From a checkpoint of a small transformer trained on Wikipedia.
Size: 8 layers, 2 heads of 64 (1 for keys and values), MLP 768 GELU, vocabulary 6632.
Architecture: LayerNorm before each block, rotary positions, no biases in attention or MLP, tied embeddings, attention and MLP in parallel.
Each number is 128 + 24 x the weight over its row's rms, rounded and kept within 0 to 255. Layers, rows and columns count from 0. Numbers have three digits each. The size before them is the row's rms in percent of the matrix's.

# layer 5 MLP down, 192x768, rms 0.167, rows 0-144, columns 192-287
098:109147111155142160146131139141141121103123122089157112128138125141097151090130159150124142129151144168118123124144110076114190126130103117163130086137126149093096118115157145152130162141143083128115134149127159154116141107091095143180183110159135132140115111104087137184118144136099153092
099:138133141134109135090150182077092148147142140097095146123127102176104138143110122154108126140145118137143127100121134126121114146176105117122127102062165139143096148100143110180117136114146100100101115155096113119138149106134104115165143159098134159070133139157115126109150061122153118151
098:156105134114089123129112148139136098144119094119111157162145123152071140173118136135180123131113131177123170151099143174121151116152145124123113160178079137074158139150134135126109108107120128127090114137126126111107122122129113166118087119093158141082124096150107140169059117124080156136
100:162155134171086098115107157115135108149115133145117171101127123155143129160151123167069114092122132122117144140099161107111143138103131089123146165149102077155117109136110112144133116131108097125097183144157104152130111115113087146157162118112115134136160125122121128076166127153119126109
095:113161130117098143134124149138103106102139132104115095119127140163118119117102114114132105105142144154162115145097121105140164117133131152137114154119134120123149114133139108125110125108126179163152078102148178122104159130106184135144124156138125119167134108104122116126117107111146108128
095:069132118139115147118117138089113137128104102109112143125142160115094117108179135090162112146141125135109121149100122157137124130077117176140172116161164117148052125139168127117134104148135108123086119175154189142147155108123143156147107126181123090141117120091134100106114154124140140154
097:144100108115150116129079110122146113110149144106144137154084151146112148113075105129137123152135087146168125180118151148177141082087131080082146149139104100130153084133142106075093095155147122121125133114141129146125144114161162105131136139131151099126121156176150110157154112106126161114
095:161170108171151116135127121117119102147142090182124132138150131167128134126121123127161144116129095110096142119127130105099137101062111112141131149141092138102178114101139145137095149170128142140151165161103129184152106111182113121086100163135112126104120091117113151125069093128144103128
100:129174120114125072115182136131140140129110111132079100104122149120110123119119115106111112167118110129152118137102149163115120179077141142137141158167190089125107160118137188119115139149129124126156165121113084144122103102130111135136143143160136110111098096113118107129114136128144148137
103:154109137105116081155150148111175110150148131166128103136094105124090153107179124090126128130146111124164178135166150085110126109118098127094134154077091117147149080119152151101138168128147166136090116130134120134124123119114154108122202149156103161113148113121127130126177156097128122087
104:126145162149112119142163183098106122113133133128142132139151146138122140188142157167131140120160131082142113089099152112145157145133192116134098149108174106097148136113130086109143131142113110124119095064100121103114134134148119145169152110125123193173122141116120112137118131153141120147
101:146092107143083107119093102129113114147161116115104125148153149136121132121162128105145157085136131126118094152104123137145135126079149116104145085158146114114137130087146143133143112167157165157148115100126120159118161165106079139142124129121142145153093082098139129139105141168123116109
100:109110117122071150145103184109128115152126099065189128134139138126091117118151135154156131074136110109109101102130101128144114112124136120106151126136117061143105096135130105090143110158123117115120154135141124109154148191148143161140147119115128096081144091086143119117142122101115108105
099:119112125076102101146151129131122087119126112121152097108125140120118130056123126148121134135157139130138156100184120129146155165134126118112122131135159118132112129136154117154144098150124137112153125073093137135121113089114114168146122114132164155138103109120097166099150101171136116141
099:175135133146136090140156153142135176173161136132141147120110138147123154156118111135126115120101086151149095130119160131116132107132129164153091123125091170134155166165138137113106097140120141099153130158097092133083158128143137142134117162109162150115131103129090141127166171137074085136
102:143163136122118116128123182091165127142145100136121129148104101146166158140129119157101174112129105076163202135180091125198117100167077151145181151133166133134053110112119161134117139134133120107127154162126143177173133110135136081097119113143106148127119133150137136099167129134150144111
106:146128153136141153123134106123115068115128152121156162127127159128126150144150146156082132103133122142164150120118169147102135139109091138161108144132163138119121142109117151147088122119136123094159141091109178131073143152146103177145139100119163097125121117122118102181136080139149125133
096:088131103156133101124116120136115119114100132154163113106140152137129157110126130134141116133117111159132124150122074166128139123121138134095176081129153154138125144164144120099174146138136137123123135129160142117155107123122148117150091123139131142091144109176122112116151091156087137136
096:132119130163121144144138105129162098113143136129115152122121108158134109130162100120116110068135135166086101117127101141086154115130116149113132109177150129176135133151133111126089105100125145126156097155165104141098125104118121094180091111148138146116149133164108176142096123158156103127
100:112159153132098135128129135169138136179125112133125100122087118164156127119170106098127130127103128096119106124148121123175125171114066135069151131155139170133071080127115121166167113079078180103144143140150145108119148123110118129139154093124142114078116156158157101118116122113113107126
098:112129134146115070107090146125082131115144113148130154129137141129137124112160128178124140095097134139121173146147113150154125100125149118147128104159158139181133155153121124103087131134105109090087114151108112169099103089157119107139133104117159154179135085118127103166178120108146115147
102:120123150112136104165106088153106162151111124115114128125110123095118137138118142093135133078111178130122141152141089141148155152112129126128119168123158110126119132113121146163147111119125153178122147147149125122122139152125171136172136138149098160119130156124124145141122147138118161146
101:149143135139134169169124101145160144148093120139101135132102139132143150104143139132096124117133127130104131103165121170109148097156136144117090142168118129113108124147148180141136124164134119090126160128149198152136141124137092133125081193070153174128151115155143098107131121105102074084
103:149167127140154146106127087149130115159128089113145124120117115133113121103144089125119152114115106089121122117113123156147115171096148086173111127136123096132131112073116166114125142141139130096116098094116086096164100086110096137105135140108122117144125136116172139128091135159132117158
111:133115110149127125157100124141131139126126131135153090131126075165132158101150154127112082142179132177125107087122163115142113173153122104114098102129163106129118117133108158119138119111159134115126129155112129137129132125118124132081113148151153122122108115097108119163149079109097104135
100:178123161118160187096156139132116101168094109138098104145133134129161136151062117179113125165099158102124154069136086115125167109112136171155136111109140092122126133121106129122103117074144134142126148109099097141146102109166125091116139146111119149141132119142135107134144118114177089142
101:152113088112140117084102122172097175127092147157147105105107111098103144173154138099137112131193088155125083167129080133109144094115100124134131125123124083138163114151085096135086131117123119129126095111095142146098121133132102116123120136118096138171091131115159097138086117076122126146
101:113161104163114119130143156133180135108149156132127125089133090116152096148101144119114140131181131093072097149123115132142140156119116158093126148130135094125160125092149160138121131139135182133133147123150129113119124082109149135156108106130101118098183100123154147111102122133175129139
103:153186138133146156162155138117126091127145121141091105107091136164122135133161108146153112120117126112177133131101129138154108109150105172154145133130124157085138142147148108137109102118145110107110119112161166143181116157135122154128153142197115151097148128134107177092128122131153106121
103:142165119100105143098146133133147084176116104135093159126099119145100086168138125171116208101132132161091145132155128117116120162142136121119108152118128117095094123127097102086099159097113147134152074079146200142165161120097088093132126109148132144109152140137119128126099138129124155133
100:100150138124092145130168121133112107115158129122177134113128113149082161113148115129107105114121106115101091140082109118150153130163115132145082114155147125148088135191128081156158108135120163113065096094181157114156096116139136133144105126156129140120115128138121095110137115129093113134
100:130081120118149126158146133111128147131145116178149114081158089122119137075082114124163124137127175107154093114152138140098137108116186132095142157151134141136145127084146102124118089146142142120152106094137155127100133144162115138144141156149166109125126122123124117156148122081151092111
095:135128152172110112158110097134135104113138152148139098129100108133083120120113131132119171150125113141111114138122105121121145077132157157084128159146109128116130187112112168145107176134085170149094082133144105090132160165150127105159113158134153130127124144104111147088099119118128119097
101:124103155104168137146145099146087098140143119097117121151136140124170097148126088101134116127114136164140131111181145179158097093133111153118125136137105062121095160106089125093165127133126166095147141130130121103112115116129123098155108164102125180141155112185101098117193145124104115130
098:123162185150122155117122124143127129084126152138135102117168131114151119146093161113156109133099190161111128119131101137115146153136111099128132103107109141109115106132130147138144096119122171161094144190138128172128142161161156131160147135144102170148160110127165122136139126104130123122
097:099157131168084159133126086101096115114135150128131154176131113170144136127138112138150093190165059143103118137120124121175135131100116162079120131129116126123171140149146120151103097164146077117168086142175111118165129120121165125150146138137080149138100110149081108098102131176127116166
102:147143159181130137126137099115124122113149152140128114161116081138114097122129086181080121133160133082162103111128137091116103110142078117091137147161133119135129127145139097119102101163104094127145157116124167155148189177133083123122104121134121099108193162128139142118118108151127137122
101:110119131149141124128136166139120160144153077072128153120086127120121159127135134123123136130126145112115135166115152101177116114160137104189161146151140140121173116092144073132095124145142137098134074163120162119117155091138144134175118076157118135121132148089145137112101109159095185141
107:104166150120149181132100103118109158116163106166095107147125148109100096159126132106106171192131168104126139110137148159145152130124126108114105089122098138107133113088126124111100055144155086090170100095145105155134138139139142128139113152112115120107090137132120155133134127114158115121
097:149111139162104086118134084138125125097102118120100167107083116155113145148162124134138106106176134126109092098160139129192131091130146147096133075102120107145132074145136167156125126118111135130112141142139167135098124138126152134107132118091101107100137156157148140147105084113176109142
103:138129148143164155101111120145177138151090116142131145162083076138135079117092093160156140166171142087136108098131160127147101092147161103145141127163111111119072122116120107106153126137155097171115152118124131139118106133153113104113129143124121151082124099171132104137149102094117134092
101:185081135134130146121124142163166125161091114116130162115156138152070123203094126097084139095163144140118126130110131120119112130158110201068113079143106136172158121115107102160137095129134131091138136156103102154153123156121152168110109111128126175124130103161089125144132118121103142098
101:127119115149141138127141137094118121155146068133141120123141150095107148119093124121150138121140107125116136111128108131108117122111130131131145174140131180142144177116156150101114141144104134133130114154111135126086112165107151150113160128131108114137118108143146126076128150121123129133
096:140128122080146150119152111137157165091150130133127129103080077152108157109126106145115152119193132115129156142165094091089124151129142147148121099137094128093147168175132132097116108138100113113125113099133159130161167131158150120143131142137141119156156159092118120127109135136127211154
100:086101150122096068109124121086149134143114136105168143112090117146158154117116126119171116142148140157127098161122164130091181117129106115118162090125131121122135122153118148142123125148129169156130169126151121150127083162150115100163141139115096173125120118186119155175127120127133112146
096:136150208125142148118103147123127154157135103088115150109098124142129129098147174121097149133115077118122161094114115150151113106168116115163173156116133119109083091133130113116132121116142138141114177123139150111156135142121157112131162133144143099111173107125082116139106107118164130125
100:160113107139132111127116086100114114123105128113163108119108165108110103119177135187108149122141147156177182121097089126142142150142127118139123152140105130125110104107077112140115137114132122121163125068141129125120146127152167102167164147154119119078135109119135114151117101142149103085
102:120147135163119114094104153114166119143118170149148103119103135155117118142095190117152103100122124138149125155108133120148104163093125131101143121155082088158097131119150120136120097115123129125152151121177124161102122106168137099167094120112117126153112153122118136128176158088115098117
095:120134108126132161158098148129145134076127125108168105091148148135137133139107102130135118108145122122138123140143112099113134133148147136169144160124138130090140127091110147120123152121116122145079148157066140116127102127139134140150143159138141107182119152153131116139152116169139131136
099:111198114103057091121109112145091108125138116129115129140113175119163115106104135133126144150102133088114043104105177174103110177123135121144117118125132122068163127162134155158131137133144136118147173103151094139100162141127117153112123107115146110134109112201120124089169138136141153149
100:119183135127143089152140172129159172118074138134139116152132090120169133154160118143143132150166091131108159142110104146140107138166084114100145143127168139131162085161147136201138131141099036107133176129139140159097148167147123169119145102138141134157137177182134140111145130123128096108
100:121146158043121128132137131126120146099149142139134172116112063145149108122116101112115168124132159100154104131167122138112109140142112132163132132112094110122162127107118096117131106103115164122159166090124109127168161150144119120147118140097106151112123098113121176134116115082170099132
101:160098108144142167142121182141140138137130121130133151138106117155128178171155146136118110129125119128136156107110177111093141115128141143069140114146087109141135141105128131133155179114097142150088131155112167099108101139092119150111132116146147110138142113130084143134109111132138119159
100:133123152127172142141115087143160112124170146085100111147116154144189148164132150124107107109088149151129106156130087151161136098134128093138119122141168122104129104092080132138136135067129092096093140095101168145121144070139123089135127115132108141121110112125085126140150090105099134148
098:163196126131147126066118113148106133172139114176110071142104101132147126142133173126096142116126074149167180136100133077162157100125155141084103130129117126122137176143113141158104129104125121138113114169090140150147151115162174112172146152114122123138125133148116145126119159179125168153
097:182147105107146091087140092104093118106126119147110125143109140170098099140176173126182158131147105210133172182082150135089136110119150134158113089095142118135123130135164140114139096132090094099111160119128110142155149165103110123120086101151118138118140140085135124092134162123144143112
095:148116170139152138119149162112169117110143146143087127098113118134103132101135136141167127137121145137164112124110128112119172148120092124131127168111150152132135133136098135111176128162141128101129156154126169150116143138155142156156107143135129147162116127131115149158125175115130127087
093:152135095121142138105152143122119115151158111135115127136114114177165150118115067139129110142116161108116150139129084092158113113134121147132100090118124095170166105129140082129145084126138096152166129087112147092132145110143140125140119126070138097119123103116156131150114153112107137068
099:123132151105133139105089132140070112091139127141153157106094063123125100119114115100165133134123107131076171085128111179157156153151112107103115108090128147180088110092118135097143126143134132128076152141123143112150141105118155144115129110133109161071153136119110107145143144076136133099
095:095124139134138183104114179130135148164151101111131101125105111118103174154099136110100148127113115141113129157134137134135141094141140119181129135125129136104125168127108148096097145095137105132123175076122127105121119114150180116102094161142113158109139143149099105128068098131128091140
097:105113136139116122102110142145132102108126118133147155129136144196119098132169112151094088119141182142093125128150131143131142125109091136116101076131082156134102103121099128123144128109131098120106105136138146137128100162142172125149160140163136136119162098069129121159136119135161133139
103:142141144095131132151142109139130099100139140082161117171137113157145098112136153105101181079100124084139095141142182169140127132093124121147161136098139161107198116109122148111141127134121149150171148132103140126103144152129107118139130125116108126072155089127137139089163127140118147127
095:139116134105132139107144098135149102134159129132158133155147128117115121125129153161155124115144099120094135116131136130128145143140085113095125107156109163126148119089130140131156110121124121095132131137054130093136147131120169147115178147061153120086111127098122121126129125112174125108
099:128121121103080107128141117152123164130125174124110136132146112133173114158113094140140090158094127115155180136117122159143080115140170127170138116104149155091148122127126124141149107141105120087156170118133111155100143141134134186102116140156106132085123129144175159124121136117150158135
097:156163118187078131094107118112156117158103129123152146105151153133122125156134173163171144118140124121131152096148124146174159115113153086133122135098152106173165152114139134100150120138121162128113114143087136184128168120106129183145119140150134115126147105132163126135114113119140109124
102:093107096128107132121118142098105132160168121123126118090165113136121155134099132105147139130120159176101116137133120148179126101104110111100106139140106086144129127129147130090074141106123131144112125109101130119133103152133176138146177108181147160124148169132110136141122089131150104167
097:171164158094126110096162103067134167174132118094097103115087120109087126098127172151158082122107136094136137111118156064159086102092163056128172119138137102080137156115131196124143102163134137113133068111118137173109145141113083127106123166151121129102141104128123168143095118160161191120
091:109114125144146120097151141141114192102118115083083124138086099118124102108144142100143147148107124114124129143094135087089108119100138137119105154130089170141098138131136153100160113154134134120163145146138121150102125168164112099131155165113123100109131094124171118146117141136128110076
101:086137097092144161150087110137129153127147134135122103145155179153128136133085118122132103131122132114157149158152110152143166110138145125139152081099092105155115112147130123141168095130109109114122114107126136135136104120112089118157132154129148166142159091108146123145147128140108143134
100:138062145142153089162104119129119161126103112117139121113111142133108151147101122126140155112130121102106107146160108129110131151168150104078106132149134130123082172100116139066125088136138165091112135162109141098119122088142150097140076098094129173117181146116146120170114128083140143127
097:110128133106135122153140138153078141079082107133155137166114151111093164128130125102136140137126129172154147138152137121115130179099137100144133129129152151144119145098146117145122136115159140101129171098120109091098168111094150128143103164140125116154112122166135143156163119107173100081
099:155088116152154104109134128150141120113117186144135147156142130150143129123143121117105128106110098167089144134133075121088097128142139143137143115125151100121138134104160096104080113119130115149101127121161139143142091085151123086156085072101134118130138190139142071110117125128150128152
096:099175130129085118094076138132072115114120130147124060132078120137133114146143137139105095115095086134168106156119128171129126128093140135165134113110155105068152149111160137168145091111111101134125120096118119102130136116147156127124102154108125106095134089153123158137135123084107096109
100:128088125092146184143083120121113126152119133157085079122155121137137125113133135112088118087127118096108107116125149118132103133122123181116140124109123129153162100169082115173123153156138180110181174165122139155171155090110127128110145125130112145118137125077075123162088107141142113087
105:100109085157098115140114148119145154151108100108107109114108087128108160135130111122179161124129171134132155109134132140140097128127121144134163136097139110156127127121171085178094151102167143123094111125125106129129154137076114132124142136167139155111150167130123137107119180123123125119
096:096088150117140137102143158132107094095168152136089137136129143142101138121137155113146132105125129128119108115109187167134140113116122136092110123137141117115141100145172128139151116154115098127082158142118163165110125114152116100168159138150144166139160135132146124128169126123086145095
100:134150125142173142112103092095148097152095165144160119135119115075162136094080077109097173115154107074177139107108097143160174146097148138090128143138128137078126123103107121135125102131119162101100120127139093125130150125139116128137132207088134112141129100133151121090153158120155159120
104:118138074172087110152148145127168139135156117116112133119156122151151101131123133065112105113138117157135087121143116139157110098131112140129114157094166129104152137151161154103148144156124113148119147115112119141145162158124141100108127115100086146110104146156115142133132108118117140077
097:192150127128137131179094130121137142147126144119110147092168146127127145135160110134113147119121189136136126166121079098113156107131133122135099125143126108097099129126171174122099141169093105109105131135112141102126119098127138146122167099118145098090121118105099143161139076139119077149
092:127080090088184111135165100119121150161101096112175139124116134134116118164150137116132118155154207124116106099163101122130093131138144128120159143081124083119162120115138156116161127111130164111181115117174127138089155096131134124094157066069134171113139087112111109135134132110113147127
099:166097182122151069124110150114125146155139117138106132108126143111120104097135143137116170094152091125109136112096097130146119126131124116149125133145099126171175157123143090104086130101159101113156067106165174145105119121113090155122107164127088101117117128105126135136157128135160155176
102:173088149159104149150107118119102105135145123168180129071129133184153092085044128079132100131138136144179118134146133163162124133128108127153134116151121135070126162132143153192130120130086138101134146120094133147150110104147141075145131146126143127174123118157135126113137105126109128131
105:098119113160106130132154185100173110163116115176129130133135118104139143117169135134134094119104151148094164100121105125116108124114083142149137139157101114155098087108172114149137123115099159127124121140157117144135146139131124154113114104132101111097120120060084137092132153099151103119
094:114172112107104125124134163118120118112119107148077117120134113164152124135061111151083161136142144070169150115078156131112147119145128097038153135154123101136111062150158146084101097141107085109104140126153123126123096099166112138166126120104118123151117138093136140149096118111110155153
101:178163142090155112109117095121125148120109149162114139127167119138130085105137121121152128122096109139114083137126154128095144080122150077091143157123131132119117157118166102098146142085116122113138068165134173119113112134173143113129152142135126175138150135114124101097125165136173154155
100:115130103166163141134145154123138124126168118094102071132092139139155117089105153146089121114160119149111127171091107125118150138100111093140149082142143137103102139114140146118173155178111158126154079097167118143124113147116105130137125136084108136132115123159164149165098141153126147133
099:093156107150120120122121148158083107096127100146166143148150151129135140156092120133111185134150126141140112096149152134105115127133126144145123163109117134103134131116086148161161135136091140151116096146110156119163117073128127112120090093102143148090130131132139112139141143167083129133
095:100111149089150161145105144145122154091104121084157112132118144127134146115106111107097082132126129109108148103096165111120126098142167131115135173103164086118128161166107119153140121114155109153175139141126134144179120088131156106113114147119097090154126156108128134130089164120124095075
109:122096163131180132122151112158108112140120115134111152131089128117130130143146166141127119102117112185138064127112101130117131173145140120096134114116189131111139147105083089143101132145168131140072071120194129101135117117180109154102131153143119123092130156124134131193097164138110106147
103:118127142123092147111094126146103149120137113169102139119117110096095152143138088154148116110133119129127153141139124154138140085118164125134138146171133116163095139160122133148061107161100113125114106125141127120140142103138110135148104123143103125114119166136148136196122162129116128130
100:118160114079093091153143149115108114144134123111119097164144114124140114164145119122126110180105142137091154129090160105155137138133147101117107141134126104127145148156132135153175148114136093153122123139173121148142138115116082124105132164108120132158136137136128083107114153139118163174
103:140170134117106166148125123111111128107121091105129082141112146131102128189141123102129133126119112065153146105149091138101161088145121092160114141137150117107166133160125148097131167110100113122163162149136120105121088142109114083115082095144116108113113142138136122124137158104105083118
094:085113171129126147103126144173146132119127094141139137136140136142137096124143138120120101105136183151144141103116145108158117141116139150101120116171135104103142115147113178083127129165116080178106113154091148107110164165106095093127125106130142115164168126135123128150128102106124172149
102:112114163090130140144172118154112145180114136138152137135129120099038116130133122108132121169127114161140130163128147118168168130112132149108099156118047096098130147148131120113123124125142106131146089126159113119149142133145217150149160093137102110143125119151103161159110159168170112083
104:107142109153113161160144116127092154167132106124132134115123133164124146119167090105198105091139151140179155142164148123135127130113133153116174145134089105133157104175141174125116134167187120149100102106154116114131096166148128119153081097144095106110115154109111171119193134142085179113
105:106142148174125117167162148131132125132133159123112121129178114148110081126109123143111093063133132139148131149138124120119132119107123147080152125126147136130172093117090094113169156099146138121158147113166115097115077149115106135146166138134115114163123141143138133161154095126149154187
097:126188114129091189115146097103109100139138116111137095153137166144103114137108133121148129131139133139091125104074132128077160112131133133097120115140131104138105126121160115117123143111092139107056132131122121111120108140138176108173127088191155130097124138153123115172139072141061129095
098:163078134129149089112143141134148122142092110135096167146142133131134135138129112105144072082097140136171114110099149142126133122147141110176171107142140115159116124124170114155112160143138107130128143125132105105138146173153121151140083139099117147120167119090085121128120085175129134151
093:144191134119142112134126172119127108145148138075145100194124140115156110160118123145143156080110119167097134097118176118118139157142117131111125090132121156128117128118120077093126197141143126116085123077086131123152132140134126118118108125106161144126130144113135151167134121138145151113
096:155148125152088115112124092091128166145126116124103141116142123105162159194111095158167129077175083185145103127090117139160113142120137176115110114152143102179149117155134141132142109122119150155083128103130140118145077093134144172142143141158116096178103086155140148145112098150077088146
102:103162125117123145122130108120117168129143145172095146120117139108124154148086137129106134093138115174124197147142148101120096153112124138128123138143112143126132157135127096103145135139151110124110110139132111120135140137155147112101115159122098197115166168122208159139148170147114149127
094:108140151104087106105165090124134140094139092107138099090119163148138110118137134155133115120164146170127140119123121157153112141117124109126128141110162156151138140074112121132121139103103067135142102152089156128103105109158159151119159140139082101133143131114144083116126149144117132131
100:148118110120110177075154084131180110138181123113165155130157139124157094092112073131133145116126167111179124130138108170149135153127126107123145122152137126192132154160142141133119131118114144117139141112154163100172175125095071162119121094146132075114176142069142114120117121126115122148
102:156127140127150184128172151109075098073152170106161133093155146143131155152129134170122182141136112156120133089154140136147140167123127144127154119154129108131174137136167111134143130114110134117148148109130134133133141046105134118129094088189092085126116113157117130145153090154143100127
098:121057140111179144142122148129122097154167141137150143140169142159131139104086112064078156101121129162141098139156096130161138168160145143110118143146120138108104158117089136164161110127098128100125138118119076147156128134111144123133146084100177083152101105130135139093165194103175128165
101:122144100126115097118099118136154162152074158096120122155131140111117128126132144101158107133149159127125100136150157102101149131130135109099103100151116141099089073102153128144130149171108085093155139115146132133079121152123109096136139099121106110161124138145157092115132140092135142163
106:099098130097117142148137117143111126132109082149129153131110125120114130114088136085155126144140116118122149168099117112145104133177161149089114146084103140165154139099128129105124102086160121164123163161106113132124131155120135119127139134168104121094140127112110104148137133173112155113
097:140156123143110104122131146104142124088111167153100099139127141109123111121146130097172138098127105145127162137098128149118161099161134168100127132131122128108122121117104106130183137093129129165107106118121122121075152095127111120107128144100113134116173113144087121088127152129127152136
101:096137117118116136182169105117089149126134116128149146118119161138107115091095154072142149124147163136173102107103137130124082093115115122133164162130129094192126080094127130127103128153152131136133096122131096120107134152080158105184092139134124086128142123126113125126158143098122129088
098:104103145117095106117119083127144164125139137145103145093182140089129151138165108142151137121109102142145106107131097111135157121129134103114137133116131149145150174143136134160102160172135189161138111149136146156114114120110122147174134114128101136110110146132134134142081121121110141133
103:164127105134147080100165139121110102136136100130138154098120094169113121151127137109094152130080124146150096161101104133149119116142090114104108132133063122141116106137147126130146131094171150115129166140108095131135138143124115158131140072120151136094111175139148112143162136146162133126
097:162071143139136073135121088137104121112160147109116119129091138112126073110115162112095100098134107093139106146114138096168129170122103115161130083167135113087144147123130142145188121131097138097110127126147129123112137123101115178100142130142148163151160169091069151110130112153100139110
099:133142090124130071121151130085139149106108090133156147167126118116111122129107143139133103141123148181140110114134141130141115139122142159116110133148107110128133071119090130186110100100104114150125112136134138173141133130152113156127151137125162103096122125108118108125128124158103136167
094:105124095134132126114121129121125129142183097117111129112159113137124129100099153110113168159082160117105114123167162096170142150126156166204124119143150128126116118100170125168076116137129069157119096131111149161138142114111098118085119122064140160112151119158147153122103134115143112133
096:096125137118117137136133123143100101123133134122154134145178136141102130106137110092153112137180137135151136096082151127102137136105182107123096138101076146100207162150166143166144114123188151138098109146185100133117115122137140121146133139113145116110131098116078165100123128095097105117
100:102160125127105111159138123076099169105152147110085125128138098115136104144131122087146137098087157093141136115135122112112118146133073116112106133169154129120082126138119093147165136071143115116115132162127133125109105150127107125173130086092189105104125131109122148125141131182076113144
098:106123129143154105147128117157136093168116108100092146090089151132095116094127150112103137101089137128096101120105137093150122142120144139098137158175101116144117104114106123190093106153091107101120132114158128177140060120108106107078146117112163075099106116138131131153115161117148154129
101:130110120161140121128081090151093135096156140091152137140147147155158137138152105149107178127130109132135100129140143133161109092159138101079095097124086118116149113121122128094147118124092111143155119094155129127084125116165128144136130126113093152118110144140152115084162114111085123141
103:098112119163134130140136143154136094140106095095099074116154149143145097127096133141150153157134103101116142136139136092119139112168140131135168136144157114160138154150105117128102152154121091103130102148102146156135107123150107122136116155116108097146138098111128104107099087156128113151
100:117110170131107117135143154081155106111118173087132143083120153097116128106153127115151157105122178122146140147122157138171151132106123123143148131163068126138147143127122070115149099144141126108132151136146125090111133159124141137110148148108138123098140103171108175126153101074135154149
118:125128149159123160143110122143092152153128113133138108113149147091148150112118139099153138149097122054178123105131147151142103111161095133144137146136127097114122143115180089153111117141126143144142108139099113147123152140146153136116148117087145103113142155109119152104104148139149135114
099:153166164113101140117157144139158123129136100067135109126152133084105118153100120116130119128071159142121100139162129153186135107120161153092162148170161115124141169141175134176131106197112152141166135102138117144117137074141121141120109142138115141139105120134152118114117154080187140092
101:119145080113124102133122122117113168156108144120108128125114113149096119113142149113097126109162101129107141136136135107122132108131120094118113119098152107079094140075158157083140160114157117133092104149139123131157111135160116145132138154118122152126133143113103092102078130186123141101
107:178119111108112120111118134124118162101100130103110128162067116107142107122144115140110181102131133159136119104092137135149126093122111126147114109074138118136111137118161107106104122129144124152160106106111125155152144092084095126151127100148131110140110066127102114111122091142138106140
102:149109090119084115093152122111140136112125115119135137090153153131108111116180139076142128117114115124116116143121114124117140130135091092136112133149189130129130087132133132163150105138135138105126203155121108117110151119098123139132128082121129103126119125157109179137067117121099148157
102:124107126099121125164064110156146113131116131131124099132146133120146121141140149152153135126120127086165123141092103124084138146101120140124146133131090146129141096133108076054109121182146158138133115097151107107106148094091124108134124137104093100139118122147155153178107146099180105100
094:084185090156146124141093156108120126173138100106107155117163133177103125125152141150138108167122157108141148168141135131150122135115129164117101117100152131140114155123115102107102157112112158128139050137145124136121172110126156161139160137137074142144142126129175092143114141108185120102
098:137137184087148112144155117122133130119161127130156149149103127128125104150126109126150171125114135178100096133150095151118130105076113117121113115124167177144141150089178093152152120147129087146130167109137106153156068113136112133138178123147132103102116160094100126149152174138150131108
100:135155174118130121133105110117157088127113117073173105154098159104110109139193122097122109101156124119147106137114134111103119149132103105104133079146142114153135126138120152103130106136147150147091114144124167113131159126142084109120126144085183133082090151133106084129116112117102114143
152:113101143149153126110149112115160143135115157149099159081131123166177114134116144122107138118081127194098131124138114123174128136151134146085102132110123072125143135159118184127155125094139142147120132148098134111129112134135178116124127137117138146097136136148136100096157116095159112094
101:161118116134128141144109153123139113085105138117112145135147163158135138138067124085095087101131155133117122128126104184127142175163136150150150137172153124143116139128161124108125122155165133162120172171064111157119078106119143129123095125114136139147154103159111137150134118137142182142
102:105102140080169210130142129119131142151134136138146130110124141159157135133167147130118180101153150158124177061126136148084116131168119115125107121130127151123127142117154080150139110130187135093120141126135161164129144160082147143157138169105130154130117148081136138136121113166102128150
095:137113125113175129124144082122101099139089098140117117122109151140168096129138109140158145139134148149105138145112099140041126149134114083126119164083092134173085120117148179149098123112172120146179128124138111135130103152167109178123104134143187125147115076117119124117136118156115140116
093:137122169081142153132098098145124140143143117176134102114153157155148139112110113146136085144124151143154107136150111170147114103115128127167112150119107142129124117143163139095150131131159197145145084189107111125101106124135030143040155108113093160140164149084101115128122148131141154142
101:137124157149120139138115116076133102128108156119147067127103154133103122155124114135120124105124128147169176097154123138145101150148155106129127129110123126150131169098124124117144115121097144134106120143144128151119101125119145146089099171119132154099097122114088170193100124167144156120
102:100184118132155154141121147123118169107084130098140142121122101124129154109152110104119169103103094139089138166149139106107103140116124081131115081142121107157132151168156112070161171092172124125118148125094115131155184139112123109129126140151116113147121142102129125129090163167170125051
099:165154101121097076154151135135080132153124132098163130161102102112101123117060127120163101160119135105132088173125140155132131109142148113105135112126141112180089115087159119145151107134145131110107139072104111133110157115161181165139125133141094152108132128136086106097149101172151152115
101:128111101108135152131127095115126075173141160120163158150147146147103153126126122114113146111171119182113132149100080124097134114125119120137137104149108116139120122141126120143189083136122123127148157065134150140124110109152146124119112137155092108159123066105127133125121122098117142121
101:108107114110082149127135119147147129145155167129148132146104107154105137122144162143129086152130120134098142113109139158100157087104154155131108160120152128165142098225134100159136118110176152115110150122133132112133135183147116150111114108130093191145139171134163104133142092124134111121
098:120160113092144079133088185131131116152121140161140096146129143120128126161115128149139146131127123139100103105141122113109141121125144132177121148104100122120088124153133152149102162145101127164086109126143141092165167155104080124118111152158148116129129137128151125122104180139139104116
100:170144160118131140140119070138140128149113144133118136132135114166111141144150109130140105073128156147133121114116128115082117140129160113124111121169070120128100093112112110061146111153155113095120106132177070133097156132109145157087093106141090144131139098146102129112149150117144137149
100:162137143083125097106154140121076117124114153133123173105109118125149150141150141108117164114145097135125108101124106190175126128138140192148130151140093156144135148124093152148153182135125158125131127098108145150124092135115122075130120134117111100124126098122169113146142120163112151128
099:147118114130142100112130123127091121116133145156102122139135152132100123134131120135136129113122142169132157114123189116124160125124065131144114173138145121122085157146116153113107074162119097125144129071137139138114180132109167109138109127138183129088098115129103121130128122133142130130
101:147118089147102120141144100124142165127122166130123130155088070113160137118151140123086128165146103145151122109148218148182093094100112146141193109117142129124102116108095130142134152141154104111139150092087113119181105143102159108109158129111148100146111130123114143082133115102095090111
098:139148097173144103107165190114124112107139111141140114155159108138104149149145111157121114147126091138142133130097112120155113104088084122111094134124172176104114116113139102119140143137140098129103112196116130140185133158115140114175111113105146136141106111105146126135120157153148133156